From a checkpoint of a small transformer trained on Wikipedia.
Size: 12 layers, width 96, 3 heads of 32, vocabulary 2048, 1.74M parameters.
Architecture: rotary positions, no biases in attention or MLP, normalized queries and keys, local attention windows, gated attention, capped logits.
Training: a variant of Muon for these matrices, 5896 steps.
Each number is 500 + 50 x the weight over its row's rms, rounded and kept within 0 to 999. Layers, rows and columns count from 0. Numbers have three digits each. The size before them is the row's rms in percent of the matrix's.

# layer 9 attention value, 96x96, rms 0.143, rows 71-95, columns 0-95
108:535570543528466486580550496486577521478474553429459489556429499498445444459450478582590448448404399459575534486559516526452412571475509543420511480583567527514505555491463382424512512539536441443468432503495575426523494458475506513540478562519545490430474417593517500436524468482495436478
095:528497520502477488468532564487453608552534509449609435437562421495500456482492543578462539539518474525561580469562504516551564460565497539381565508512428457610451455527444539515595508438464498554599469531474443445508458481450565391492530404500494491532470480440508471556495488482462434569
099:453630535482428526541534521504468548475516556541581501468484403526528449499502576577477554505503533512503509502521535507478579477548522492501363545566493464401579624487492640456475492494410440448543462385513466539475529450521462600542526473476531551526513553532473474474441457512484478530
102:488475494466527574506406435476587503511530501567449553554497533552505470397495434511469558454430484486470476519523574551492582516651472586567532383482468556504517547515486580499527471538490473485540497506556472438447431467463485605527507476493470453422572446416462477581565460438555500459
102:493532495508520518479485371494514429481550571483492540452513554460520519486481485466547502466473546517439498609510572513522530487589506446515503618431514483438537500471482472385484381504440545484455432376459528497437423402414542391530516535432521481443469565511507530472596491473544509531
102:441500563513524478454482531493503569467553451554503440427459493475448469523492442509542481520518430549450435515511401501544588579535477462465554460455559478491526537541495616422606435430457526445471541577483545528467524444467463480443534592616467515504495596471545515543492627491535553418
113:454491523420518437431495399540415521537441440555497460438508469537412520509556515450359479450483513506473464435556509483526494536524517443606428535550420529518563453479498504512543485454479478485502489462535559524511498552610393409516527518502479559413521532483491540464579445572533390440
110:493487565516384502541508448523534528493469477402470555504537438461583513381488450514584544536452521415467545448504481581437496478537565489463503433589565418502488601411468496521396474501516461462494442437443433484481492551489505540435556530492493570455440499572523482395481586540479492535
100:506408504483538457507492497470445482488477533412420551513458492549536531535440518495496580505544497482465471511480540528503525495533553571526409528580568434534580461550433538539546491567565446496462445562504481427510460525458456446497353505434448455476470549461501615433428454412439617450
108:545501467571472499481562496554415551514477471481395493522579505511463473550415484493476496531489423462456544512550636505535638440447406477543450517522521524539432424441463439430460490410500467504560460527570502479467525457520449511482484475446540426473553522566376524516486510477464475616
095:494499547518417412552535591481542456469424521414512571547574523430603550483499476439470513432467458440465459518586502517528443489528594494430513419464578560589536563491470517607520502427571508460479625466493478514522491443484515419475516461542502518503504436539532544545508517561441459572
114:431465441529516580442563534458504438518405457441508511555487553559545538442482386566468469463460490490574575494495599498466458458538518562491520477534483550571509534481576567481459469494526463458443543442489486544552459511544605492493579531489540414537468473638510376463519521424566502484
105:476530485573529545518554476484449549511538482549439439558512598603535419546503462527533491496517523525478446458566485502510494579465511485609501467466542496496513530532521520495404531457493537450522574455592510577539483509434475448463419440480430508382366553442514610444554569448487437531
107:579438414491519491549511536488491501430462424473496412577574437573479557415445466554477456528519540589397457592511474372400439448471413499541494529412480459427445457525487484479546501470468528489552482507474525530443554470452585479461545432452567494527442531449496488549515501470462451460
096:461506450499556449512519537558486459562517548502422558496479520544557461469514399458612546550472559446465381492458556506574437569479587422466464562495418511488512488565507520441613409444434558485493581515492552528605419529521463469467522421575481526478497466538475483582483486506468496459
096:526418389497475512486522481458460490467439530557476508489489411486531426427550418462522527564596450458561500452519485491459540513530542504413452544592507532476523526505509371550577484498577468544446541409500469561562459469522523603560461461589605494556504471440491577542482523470439551526
108:533537477435500498469510335455505530475450466430542541550524456546440455591579567549462524462586505565470540461533559480597491461484553451528547473445507463461490453471565467420493508465515567560579574544529521485543517510522415504460441523476441451570484551512455447488521569551470526357
091:513466477430485525489538502547601595553421526495556485490502401515443498505528510425448551494504542416589445543568545511476482487424493530548439506535485570500473549526561455487520343442514520458473512458501486376445466494489408510414472476594446523448554601519536462473471509580501553478
098:491509428471429529549548494561493502607488509571447499509480463515492369520437480512478508478504613522584606542446496502527516540506591565457601587453502452486495447552452448454457532436610483578559575501450470437474482479543504402447520447461441491394502556504459523474500485516505453513
099:529456455469502567563458464538465540456454553514475596422460539579524407549362590524549428466480489462461482565540458486552402468540427471461509458486537524404550505476498479421503447506451483462589496464544498471532483487502527481483500376566461599577514481490541436560520459512538450423
096:519538507498442494565436434504589473524515517550474542537450425446502450446513480505462546519512524413517444508514489514511461464483547535504434450421407468470556525454516547575552507549567549514355588512515490535496522503431621451549507577547554474540412475590559623570517529460544535536
094:379461511420473451395500542549518493464536469513537545428483538546527468578529478504648428462560495526506438505533497510621427475489540490586569441530404505561507538451500442532487440537479499550522526532480520539456416401542545508528514491485472440437455549570538492534524379465456496486
096:546458478460479433454529475421485634494449550538524456496484463537431572501521513419563473532546491450426480474526508560550574438489495592492540405479426469491577421503478575506462431574496519504494542502528527490442462452435533478536608511435495437543495503564571408503397510603486463542
101:506501506442507514514423508589523509590557504553510496489396521430554412497557458463548533482492468477377475449522539444493483439463445546412473458589521560488411485518535468558514470537520470503476514510449469438554521522424374541462499556529465514485381529513538610600495415497560455486
099:527506480488418461496423549599560462559455485400633447472471489440548457479413490487486532489472523565477497436460545559466440486496496490470463507537530520543539467452512614513453505509524551351433581501545499534540414496579479552582488463527591587463424472504485569501491456439528509493
# layer 9 attention output (transposed), 96x96, rms 0.123, rows 71-95, columns 0-95
106:490493481479472580464473501602489446505500500478421509463477458470499500498461579397382449530518501546491490500562542520539435542473557543575501483580550411529502505436483569534425507476546543456492618497592424439537494535632404516509497467542450387603493514481534516517472534493424506472
091:426560522469482462509467473531506512490440529534416514464517580542514526547518534616568541506424480417482511563418498442491487499383453470438497502480482403413606562511531444468505525530509479439554499479394493538524516443603433556461474519458571513528484557600450531582486551494584446523
100:534403440460548441553523494505540491509490535492462575454424562402502537532601578593435557423495533494457549557490411480581511490386512564495537445503506557495468396478446458536384558519519566474511530525446481445443478528474585530507584479448420577482498497523479560542526460503505497503
096:561488564534430461406509503469433525530429499464434501514516486442537485482436444528487468446500484515557519416553594466532496450402551500531472447426488560481496447561595380547447591451550525534531567549561580586500582546508481420510476548463536516576503477503526445435459455507458569564
092:483410464471461531446463593496541577630446464484542497572493510502413558460583565639516487436499410508558553459490423549483514499527419496455400446537474505456476553584490475532478504485529507509551500575596475511536538498566387489486460543549439496507488467434506463536446433508529485488
102:555476452508471521437516574449501550511471528468578505520523474520484505458610524522518498518476567527473490517458552486507500372437497483468484564453491484551556542500549590449546564524519471527530426362493474434521515455478478431520470496365527532449486432530417482646561424592512469573
105:555531550482493623586564589398520469460483464397489572597408500525536482450571510593536501557507551516484485479459527540506476460534484507532520519421503450508393517493413485501398512474481483448507478569429465530562436423477612543463527578497455432538486433526481487479476480551475500549
097:526408482468580478527533492494564528508538497565455482464407517510474527597521545449435531536530515542516493495530496415548528486451465477604527502529535496387567413554664468440492516438519476466520516540556522445468412429525455439544600505574496389545455498426511503447527491481474446529
091:413573483488566430467511497500635515568493582581511441530507417477526462453463485569449463466581446482466540517511543468487419554569533502510440536513417485596465452500569455455455482418480513501412459501496559534503539488549506571484616553509504564586534400472422497523518465449498440487
101:380483551424469455483397525506528453418511467488501473443389561425537587468593506531524505460548529489501517511442516571450464414534562488536442464555473493444529499519451475569473570552474586517446495484433386612541513548443476496519510536600477542553546449495548505542488528465555508569
093:513505505520576467437482509535458513472509455556491431476577559583438481498465555478476460559466492481534576644478545537494573477414536444446521557522531359517431480495599426439509470532550518491483392537446480428562485500482581537571435521509524450537454541524460551403523513502521498418
118:596551570432452546551485499561515440405611538582411478544530455524475482549464515423467582533502471539550505530514517479557561555471555509472527429558494514374523549463499468504522461493506535520559555550461510427456440533515393561478442462523493569489403464426474452429465479575494431498
095:419413522444441488483493517482482467577482524449533526522509423429494537474525506472470392492506575531568493498565501544532552355563485510503522500502428442497411549494544485527582470474490533543551475499385540445425519468503565507550512562545578515600543424622490449563533427518432510500
104:441517592568422411436542426525490520512507493514594487490520525499465466541552492574525489487520511440599483462520530532561502486459472471410527473519535503523501554502385468461507474500521574370539538475458511497451546511438465520486411435556483495479593474592507482502668487516560458401
090:497541455573463587485495445464586509560491464498514398558492553569522510559557441599400381546448538566469542443509512430468469548519504476512484567508531553510393455490479467578506484551574478480502466487424489417410550451502518440464482616456531502503378465538501508516512548534519486529
089:457550563571513481519540509504541483518522440582546464448485546477511569462424399529474442517488504530478538565508482460470519528589555571439537445544436495536552478492499569491376465469448572504488495554539557418499573434434490460505480475395482507538429556535520404387425522463581557568
106:529514584583499457542491581498496487503597496505479524491519476469590618449398498604552390423426534474451449472495520516438555565496483409548505503482455456464506511477451537573504487507531419615476519466501493568429432504529564521470496493541547471411579437475480461498538425547488430529
089:555492503509524480393510529544472477465485414521395448616430493447546506522445527490485462570410536534404552441504473523518500481590483506412651536443531466552505428489495521513542556441440509493560477534550466551442538503524530533529542515501550438476427460403518567555518453474475606529
093:537511467487551520576501469442542542438412459507431522521470525462530506548506572477469470388418452434389397450522517562520545421528491457543586512480395496479487606463463473552571429487454526509551482532592562599502552526550528467526528511518569476556494442441572430476525512473558461501
100:442471492581511493481432529482496495533523474414460515607587532416550520458526566591465525486458452438539445478562583449496452531404526555526529459451621487517442555504513541543543460501517563572538483572503492430388571502475556449530531445458542427420483457453531559477448522496467415537
096:531520582557519540433519489553527526530447475440525493499549537564477503505418531510506408505484500633489603472504411471517571505466577553502542457573439487543476533550477455467488531550420535531493478463575530405499448517509475481520557522482407453468573541478563478397455477502427475335
099:542506444596571530537519507350437473577531546444498440604540454568533501408502523547388528464483555505484502449479404456457507478549522533404563491456409526497472573493521530495515526447463476467521569484428449439506453591503522499421496518554510521562577485454507537425459540526552533539
095:436565541423610513484562536462498474506529501447453472480498537507586393468508462542508550475447469565501501468454532467507547504420484467416521579506458439474488527504573475543559607516505516552492565495435509540406467632482466484456480467460440432407578594507479522564515393491533573517
102:410494418573506540414476517504514466510483467461561538462539516599425502497495510493525452539506534448523526527598442474465542523466588545478442534421431506440556432522517574523490563486396476519597501406538481604476519486512568473558577425498444464484449499532432470444423557526485523614
094:452457520547588521529575470505442516407612561521490578553538523568461532526505605546443461541500424411428491509537504517543424500533464538489443521491503489386514510534509451445474558527531471596564385548496594442486452552482524528486487475405428456591486462493484520493509508414451475471
# layer 9 MLP up, 384x96, rms 0.149, rows 0-47, columns 0-95
104:545419437426516427550581428501420517505476460487576486512445540478523523549429482497533451496477640436477511416555590506518522526513415447479525522529530474550503573570599475583588574452466562474544513418513516561448430426455524454504523512598506447526575534460467506474483518460461516519
098:503528505598463408499485489481415494458448486478556507537431518537511470529545550557566428529529604456532435532492482554428435472586473453524551557551500504477540464508458518565577477457608522547462594582554539458430515496452568606564442560480510570434503545471512546550574492560530528436
102:470479446467503540514424452563527529564475596394491499522505602515518454461497418471521539413474573487442495526485544510430442453465465528499483419460434524464607507521489450514426436449460485558502520496492482565487530479458479487528415471446485527506527454486405428341471529423498616557
103:513516554535535597377461476452483568460479571483483591564549469468468504505528502577392473527566525452469573495543432435497425646520461487510395412458532516384466426460492496494511481485546492450497527499396520531401541521505470507498487530512557513453497528420427498553461522522484458502
100:480496512656492494474479516504541507468413489513481458544488521491420480477510309524491459443449529519558519506462465510466461493484432464370533390535536466476425476445480423541513498471502482497511351513554538523518492565532503576496462571476493441458485465505472462421458574442452546519
087:503552471519548497570477544368528529427548498453477528455480392440538454521380517524519470451568455461530575544521416509476478493525481582474538528447450521520443527523509537540557434630434540543477475527435498492606500403475490525472433490497437515450478567507392466473432483492574460450
097:452520411516493353544491482545498420479351451581499516513473460524496522542519502475479494457463503419592498574497451577524481481552363545492452525562477548570515550471506581449544538499461500485510432468569558537543509500555564457497520411506575457526467462461454499474489606438516561511
100:455491542421463471461430437458520466481394516463456509557468501438456457570451535519519513539462492476525441538479503501539511543422503472653420516472451463470517634484507468517466483390491572470512395526418504513440609514438526492503566464541518495482552532528486431529596606494569509499
108:500508557581507481592514571501490524582461481504562564502496535525501544495457556518428533493567546554446506591487492512615410499539450547485507538448509568563498528577401525473410538504536537456429479528416555502416462589478450547548560436519401468550517573510523470373514509546501514548
099:494466481458476518500510464637465565418413493376500515504438515500500498505514462479425493452545493415482515458517526457548531524571579511435563467467436504469532563555603516506534511385434465461494462513524601437434415437512496459469531505459538513497574464439560547492628426499529450508
107:536483623517502454442469511459540457584518483461434523476472537512549484549491512491498488572600440488542521389537484553511487504417457558484446488441475508462445471473425489480521623495368554557413447496473458512517569511415575454539458578518557511423570550502539511462547476577462423520
098:540468483514508509566425520530534438509555394509525533549573463446505517478539475515418451456441528546550505482477542492421579527488481366475422512558461535544489506453615446491575420540552491507459462405517435453557490525460483464657501581461533432492471568463444510565536480560497502515
094:578526406466531487542486449441471469492406577460498484388590485499443470438491569524491454530474545461487501486460615439433433486567377534572415500524453434493525522549495472534484516487450536501541549456546536426501422514597469507473489544513495435523605429560454489460525519504457407538
101:522450506444515494564560507501582428502453517428502488453493442497536473510462538481410436452605451436601477458593436450486533401515431586479533469435581463495513609441478500465554498505401449440563447463511548533476498471423479528575538515533535563579581578513515432491526512499502503547
093:350541464609458569527480521465490447407592479570455509516520501458461494486417492477406511499425442494483551452461404493525513521449450570545518437519598482488487445515535456530430492512445455545456416581550440466495530397482515484513450566503492440452481564417506549518480544484547435466
100:550560474557502461486463515577524591494600490479555434522485530484525487444546577484423492403468478501509444515550520432584530443495480553474491563580474461408458479514501530526497529582503528485546422494505500499449509473468529481527492499599347506455585576562590473550469610522430520423
104:504397534521492410479521393505511449494483476470643466504494482548502539451459530451475540482536590482528449386520457506507539389527440571480448431505564610467543485512483431518554480491477472458490381461494496504497489491586467551578586605528474469503515591463455546558513456479524483540
101:503514409501446625530508427501521495456514510509631532619531542583423446516535547553547502488483446497523428461505402545496443443435521493500516467440509577499540441461524451469568522522468542457496462496497393437486534460468475451476520430655505502472585478532485516520491498566443482583
086:423527498516487429470455457521506597579431544530536533517485475527425495511585502507477584491465559557457551563504424506423493376452502463507545562457508571546544545473508548463516612492522503386386508617480479515493468497484544469461485528449535409487407534498526455507568426565485449472
078:481504541492521529493453471540487377550531446476475450505523509526540502445443553506612462509459414530434551476427511487498443572461538510493445431514529574515532497486504525576486469543565490475551519424429441510604573511465553570475446528434550444421489350500490464501514607474571527599
101:517460534449518474510445484438475485505445492563478385459394463437473556531482549455411491491571587454532486476511460420509458499637454525481552492454556510449524472536485508416521530474414415486467487460465487422458527493452521498552607507460412520444516521462399505411477415415493485438
100:509574595495511458527515531415443469484437500495485474490456469437479469490500525462473482393564470543507557454428456464450399478442480454504587526480541438429517597450425534526577606495467453490583419454466597462452488511588415541457495515503515499487568454481515541398498539546449557567
091:545523540557491505506496474497559503532539503410644570497538453449429623514506488471452491486451515429492414448445479565533531524531525475480472491553434579526515509417494612440510476503434432469442459503460398542540494433519455605494558525570518436487564483461546424503534456571486589498
105:611516500443491414518537637472484464537435519460503490428470487593549503476484578525498532515423428483519473487506418456560483456584548462416495482505449454502610539514532520614424554520544512514490424550531499537494556432493554463556591547573579481526502470484542615524470549503529505482
112:563498490583457598549472431456439489551554451451434553468534591556551598486510520544513487419484454479469476573524543415481518470524480472550579532449546517373555493455484484503436466477435572491452476488482424392523414578582505533433502472499492473518467559475401536473506498512576520565
088:490472543543417476537450542423481466489603510470543564573560472502434533587507567507515505521437498454517447520526424457483455548450540604539587520560520402501498561565578507519520470472493532531450517375612492483515452596483534524492481641500469628488492473522486543481465500515542491516
098:495540444579472488541464496580480439563521483473449543483542567486544551453512565536437450549408594523463463489525500544476477455445531351513441513488493484518455453412442398371482517453446381548540485495492531533529494428508522380576455461508487427486489499495486577506530522567545472490
095:500516503446520423476522575486392509545425436454458539507548555492485540609394458495515474566476514548469612456627479427474443482517474482622427595460423527513524513426558479462503490527470484452489487499505492566511514408427498541468513510532528561511457551530596555482500529450467433559
092:598486475555468545454504467410486693566399541531507485537444525484441514545517416458554528457531565482485513464490541578509442473407495446573504486465511513597497487485486521508484448583534512413551466410498515403515429529512543573513550417533473504516556471465456523421465516527478475519
089:533461556444483461420426433447416433486468529601427540512517528451517440523453450502495427490576552532555610489512478513491519550506462420426447454530541497452529444515379635505463580517435471479551469510455465544509582511471577516460455477529449459472534440527486493530580529517569415483
107:587463496487479473483557509565518457608400529406483483502535519471497485440543428518439436478530533465551463526460439464571536474458525596500602458472562526553509483555472540567518443543516452488581564486403503505512615481474420480503422491541430433420527478504485468556403486422422504463
101:465481483510501519489500497520532548553623485555440629512509542475462606445491464554523453490578565422502523485507569496479538553509580487525450505559582512401547511561504526515592583512507542301519438476462474553491520453505467547553485417503454472515492450510559496506523455496480588495
106:464464474476477463423481621468437456535527458497427477554379527483509457511564605490522483572410470486457527485466493524610549475551521482583489354489504394420470475482507437563545515578435461423551542514500478484420550453526522490494548488471490559390495515523465523476517514527423502483
107:516510460582589554552468508474518538532469520495431462490543453486469531538583527480493530619526532567490561457559546473468415505534489468492481526480506495422576448468530473492522473626535496545570546456457510597565518516465550535444533578552586515437518455513595616544451535500644480522
090:553607552486474549453477531570551469513539467477508537580506418430506559464534601585429449607467588523529516531504455490460393488440557450507524518537521561463431516527498445433491511542410542394490529438459526545547539440482488513555556523539491444500439386557460505560538452489481564502
093:487591507534543520536491410440434598456462360446571526521497461489514460571506460532507480455504452500500564503497501543466511515488539418486525493556598467516416519475586529451528465513504548390450472456498543506450397499521352422580492489555473487489469503482541584527514498524394550551
109:535498543544472486467478483549485484538524505504459433577564609562433408467565634552456548447455531529552502506489470470451526497526464536411462488533511518510523497537489497489480476358529492570516500593533577545587527464513535521518604453451531483436545541519553491593607542481501410581
098:430581610593429508526552534542457528521576474448506561500371511517508604471511518536521555459557563526468497559522523590576515531506435490527487488520512420521530485446392494500426492472495475601528458531421533470442473486503430593486547438517524484477455448559463530558469574449556481417
108:441579474559523511571495598552592538512511511450526543504468563506500531582502547509505568508477497504548517585589497536484534398532493486495522471509389508492492509568456507558515545559464544503508459421483488448518511457462532440551595544470539555558657534491412424616509581496505528572
103:453549618501484475593386544550532520573441418490521481479512560514500442504438395503473431490516514414503443560405454450458370476536468426505408502481570449524436463520508502532543571473524428473556572438533514455528445533486490527478594453464448509477522445484462436540474479559498474464
113:544507473462562506559496491584546595543456526504544497556452581476510531525513551520419559494630542427432454495560500549504442511526415538486520521520522510552504517561528592525538479526448537433534539527489487407573475472438482571479588516512451506511634569495537463496546576572529630477
092:486440599429458495531491483520501565466457525401486412504465625547503539546514401462441588513433579479483398454481544479497531520599464544485478556436550511537538572555497487540519433528510478559489478472469411465426464508495476555473522531506469417593521500607461486531552563444573540480
111:455517538428444534449450393449495470480546490540456507574556507471450471415409488535554549561520545584525506445656467448444598511496497479451469487569563491476504529454547448512505512477423447488466530549452380572496464534500429588504457474525518505523473512560466500360527512509510552544
103:508523497545457505494441489544431568511425519485407579564540511512475432567488545491406524529510486469492462473519500503449381449524635566459507434500440515586445507505485485543413499483447534539499539483446614517551525481538530443532424410362555539493527444538473611498520498478513509558
102:423491511512460508551385516539510481508507505426435486479465513565517536591659543461528513528529562503445574502636483588516472493502422502577546482578484515494438464555483525468485427526474511521535570477459594635529479566448489485478462497501562472422483564530543513517560524524460435441
105:536468500511521393527362531461441519504503490455423499452514575429522492452508477552480595464545539440495536467431560503488583467560596472475451469592443462551544448529501534575543463495604492536478548519459558489527563616452512525441559538499490459524582452537600601500515533508466487527
115:559425518498472549590516493540482550476500509523495518455498484562549416429438476482453511435449461544577472524495447492542466500500529483552497513502537449504565591557554342606429387493498460599578444460443535561472506478549549510557455421552468461491534495450430480494531496495488605419
083:488456590565536443489502482369468489534491491516514479464492525514369473546502469606554506632445601546564477478598537520480526511567500610549484464488547497495507571554438469473519551510441487423519437449552544516554454427480435496533531513607550502423482553508497476506464498492546461578
# layer 9 MLP down (transposed), 384x96, rms 0.148, rows 0-46, columns 0-95
102:575555577440503471578555530483523523442513477456411559548502489484479414503485481539489554479434500444520516511426492573483451482542522516448509462512529547377511469536463488519531580542433568433538570496527512508401486471522409424465583505549420587453425471521428540562504493478613560413
100:489531551475511544527504450502522562548492426476538453470444514475441542503530525434525456590570553514658482482561541544483430408472553475476482509568480532481418506470470496464505530474533565474375452477483535574507530507443554564485468570461466485558397495437508501551628473561463407418
101:481473561509553578471513472516509545453593492470502494517540449518504458515509511494470462505458470509571417437510506562573519394472495535591631516538533524492452548548403519495532526467582465496424381522500545445465552519394450414523468459485595432485519514446481507420540602441579450484
105:409560554517528575494565517454389565556458478515451501581443472485485451498515520593423522532543517527521495449490551461481475532529479487495509474481579425387520551406474423490431448478527527427528573450580567552526653507570540527467533499495567461395496467496479504490451457543461495454
100:551468414470513482473546458542464489531428490556552510440431487412467403499544476628505485522479454456482597508423481542434507469565549440457513486497495464487526461454423533651557537430449529481547515570604471547503521566524466522512526488547574461586509400548576467498464506449473500548
091:480510474560580471467465413528408366538555525470421479471537536576504509479451548516542570532436525543520421620496516518468485492495459503578483488442470474421471436510516468532526527478476575488468492457495481432510498590474539512466469574418537347508504467504519533549550579633529517478
098:539469466561435491405492445450526524474485497514456573573442550475500490493556506569546470524446512459435563387518390561522395535415486506477494474524501509493550497484582611519503425612486539526496518459535499602527491416530436404587501456462475523464530504535461539577529463470525591458
098:431430483526479432422517504444560403484489463585495479546420505453509464491520447456454511509494459457525498451530541441537504388564491517498522512580524570531496531515470427522531422505492468443410592569600438545637646500485485596468540532480512474548546468450548498566518516544485496498
109:474435516480561552399512532388484458544504464545529434512448514421557463484530445428490462567551513575587431577507486472509530443597494546474596417434482448580530510496487487485437616482549584499560541493463487492443595507541555472469479507504472503493465458556549489553419446521528402471
097:507460534520549474395488505530471517513499524470388466537556600507471562442431520540526547531448503539474383465562487478475495551442452512494427627579473535611454515596515445526501440488513460466498495495523469414513448383467464585464508580497514510475559482496443606419534549551485486516
105:490444482453479571485477466506503573597426428531599528505550547532476546529456538438413552536530600442567459430578557518524547504409407501611528571498540449493478521485461490470508495496394497470528496642473494467550516473456443537452533461524504458468423539484438525451572556441473516486
104:446531546422510662572524599511508482536452650473480508562570491446452436470418423443440492461544507446465508535514570509472497472492540541453526457524501454433508506462500532498515479507458508502422386454581547562562499468482537614476494501473379561483523492457512512550488539462543497495
094:462438566374475479546494531504541536506546606516467488534462527486486463521424495495483511516435501506580550534458575439472628439421510484416459497528566509489422459501490452578426504459481442413485493483564458486547369530514467563511548529554477581502576490556547482464603517439458555468
104:606570407465637437555533526567532475483551427546417434450502465492486484475472575474523541420453470499465498603465615576635501568489502451456505500542532506516501485435454410521546458415464506534468446509464441553455489540541549522477537458456539504515442497460467526495530475542448555472
094:504451514508483390490494487511529399556449507465521516431475466485481437593491445599496494537447562631478533478458433510558509417456479607472465517482438554495462480533547498514460562481462555468529580479388559533455462407554491638491499520479500537522566469577525475475537471476523467599
097:504545490517494539502562495455526525488551577515525520439386554472413529544434538473406528459508439612408426546413511519451460497467407496434589586510484532491551477570515571419423552479539522495449530615445456502508492479546535519445466539505449435521567519481554476514520546466502451600
104:557458523541461439471466588460513376460508562456592448514423504508540457483502542489441561537444481476528499523568481462503540486473389558530523487555556485476470457558416552562522443473499520512516494507422594492418493472488365443550495563553452531546519561511437536489455447624503597500
107:509482564592527521450530488516562507469450487539482489517456424507579424546426554441554505576505533562498556563461555377571446462545466487523451498533477525473468400465592521416467546466512540444465495440575563360411492508492470459525553536539473486557587393490495508521487504542519513435
097:556513541549475479543550538505424468535446464528417518500478553468506468522462481452555517503475513577517509498487638427481441425480525505459475509537478539523578475535471414510479533471424388616481581412542555507551461482531489494502607414518539491490531469425453476514592481519391623529
086:616473399508453490552502382538487500490452435503453435459565511555502555609457558449516529540488535560553580494578430450499460412464458523474474480538418559459570469530474470545462461482440455489533534531501526543571518439533470453459553555506542465346543580481502532498547538457560484515
096:494499482544393510498488473544552478472439458532480477542409500592503562424569507465467564463406533467484471563548501463557376407511391440547556455456507561456515510520516499494435450562461490514475574530611482509550480559453476506492547476536595541571422423546520534563457591486532495522
094:383401496523458459467503585499515499485428437526452514505457515554530432586536476544467486466514398528560573472541456546534552534431475480595518615562546517497511490561471540470541536544546554423476396555507498438428430462551497555443480549510387513523472496519501492553523523558487476384
095:589478442525508538505454507519442523511427482473484483568473464547564416465452512591484474351555523434574519480493538459459513519533457541543572490568486549516513477595358471495511556393579533544423567506563495490530502527527516425515550503516513444524440530382487575466529487463443443497
100:536427493502493526451529435571489574518539521463467515503510533492431495496473478389568509433494534493508639416491514478497539483529522493467586456476582381517425514477546468476552496446562529474495444484470568471525539461492605587527462529470478593547582349507407543450495508544553499468
107:487516535495473549464468469563511436499565550471455619468509514516524514407583525482544565425528441524508505549637525512490465482445518474552462513607499507481448488457500515493379525487461506419444433493497543548413485422551518518600640469446470472468498485459443483534515407592481518553
093:459524482473469500516541582454502482427403379526463478576472555558435430499468553485554459465555545497542469532431527468476485482571491437584402473483468560508522492454401499460453563558516535494487501531465524562480533438562575494485529387537578529560463508469622468557473452502609564493
103:562524539519398530459558525545491533496557535545453476588403520463498516537453500563472414380455492601483591427484491498570538469555433528479449442516453541513476353539424483526470557526526595459452522465513521423502484505488483518481477534481554544537548515509447603496519453483489603424
098:473491462434449460481424460545557486578436467535508532516418581493450495494478506535473601412528479490480604551505459494396634525589537546539423559507376581532536552425529520477563424450501470460532446468457466537548481508545518575482485530524433488507489575461523534464473437453564506495
095:492499539509450464382430453508426474489564547532498484443522610460527486502484526547505594457465483424551443505495477445534506562516470556460549460453547598423487459577422466621481442490604416512553513425520462516533496505487474418465539571490540588535521593587479481471456458536546470509
092:412415592553465432432583620470564518479467521532512494415465537518503514511478457506532480542550523528471510421527491507450476579509472467516418562539505526401529523570506450472516540491569563458592479582467443536497478353461491449504550450560503501496486467398507551532436597445486528490
111:434507491504411535547519412535502445554509397565431454485523457502498502570476562537509626470472459618497558510481398404381540511504493472463514536511501505447612508477458490534468495475586517471410443522492528490507426541463490447546566513545559526526497494523530544413605501447571485502
105:529533573503489530486560501485487543553462371489474474526406489540442507526521456543534421555512505508488506433387437542484502534539481515489609472479485434518574525440542520447461465529451617359532485487466571521552569557577475434575458572489457543461525586546506423493456554515456446478
102:523470344502516547496514565561557437494561550464539501536484461497413489520389539528406445446539551493554495504551486461534515451534521408500561635489472525597454466596482554558486510546497489558492516546512450506538492518547501518442439526599453448561487445431457475527408473445445485468
109:433507519510506546472437513529473497448456577490391549543458471514493494473465507492508546616511462538495511441432482530575438600531434520541502432491518528450563406498496417459486545430577461592441566505404546547403398496533507551527525460436532515484577493604573536520491475564493527442
097:428472471494513564482527501504568517561484492502447501487475505563445461576488448529559473501523493548479490396481481489500498459420583557510429508526408461485511449415406502433500562475537501513410528581568394496520522422436566571507435488506565606538614599498552438495514464466537588509
088:450469437559470437462548498468487492476499517572484572519542361507525611554428493493500501591501458567471521470571523557499537492572610555494494428438498460516475421478592496530500536504459412574560485432538521408474449545436513499555515397599481553486425497487495528454553432486465480520
106:510469390536470517546535572535503524501425528447511534569443438516449454496505446475431570568503496475492501519441543564486599500422471480496558502439521546526529460506406528406642528491591466389553468470473558461511464496470470534568482458570588517490498458489485402596543515514470559432
101:516536551576448425517487586492505504517472508494563412474618440491492481472468481426492515472483445510432501515469573503500520465505436438445535592540501645415551489522547495500540376482497551438539543518469499471476511509613492479467407594543584578480474532430456468566509448533554492440
100:553462496546471498576494483499431518507485501501520472461471512490483456533428542529442592381504478506599491606469502566606579449426440539571576476553527533440505493486476504561477513486498503553473582455485482481410473469525410479462421376564467497438426534514568530566553460503448597489
104:558532542595541519499498524483531516464531502494580467481496504462463493564534380515401409500526537544490498495503490532495508481492394502479458584475514398439432508466533507559509494549542448409457496464541511504573528506609481420559509517515554665526424496482432477441380497451514505579
108:533508497555575475495484491418495521501529578553532464507410474461488513536527582585481549461576608460475435489498516599510553475553433453472442458408459527512472562551411526592478520419581437504494500453510499459543478495452485596521425460561438493467506432459435550574524437430483480597
093:435422487457491466437493549539537471587472583485421484477571458513532487546548457401491484430482510494517489545470474549595558533494535515457432577468487524539457405449533510415515561433409514461533553488513482504576401488595496540518465495594443541518502483478368544431511569516539527587
108:546429523511416495521407423504446577505525521485554518461510526457502490527596553481587507455394571538443513486510513509544476528443431572564463434470550517546527525445535566529483474478518445472489482514414436434555590568520628434501400498527606474475559482470553504495506456469526406449
103:528570499481552492501516584594525522457457476531439441480536564514480440469486522474490551529565464583389443406465573507511600470600541467433510450478441515464524481582478441530536430602428463518556507447552514406460422470546441556530524502558503586472421518433508493498492430536558483522
103:427440469512523501454474511408539515565529477562479466501485516528444502505504494528408476491462501526524418409599526486542500522509435556479518604453463482513600524506463525542349550599628457470491483527539504508475490499521444433558482459518459392582568494600512572415489543479484520526
098:477564490443457567540502488424479496500491544439522449501540446450481479441460430504559516432508509536554450483487600517369521470494446493579613486487459498561444599497519451494451501556598588353489503534514518486583496456489439414573529463540500504481501567455557546514556504437488571554
106:397491529453427497585479421449479509526458440446519540536406564523487498499490494507522546487548477462402472391532542461525564446583509539489543482611434567509524485491403478489544465455533494529515549498593467519470541488542550546475456511414633531468509505442559492575507468472474631452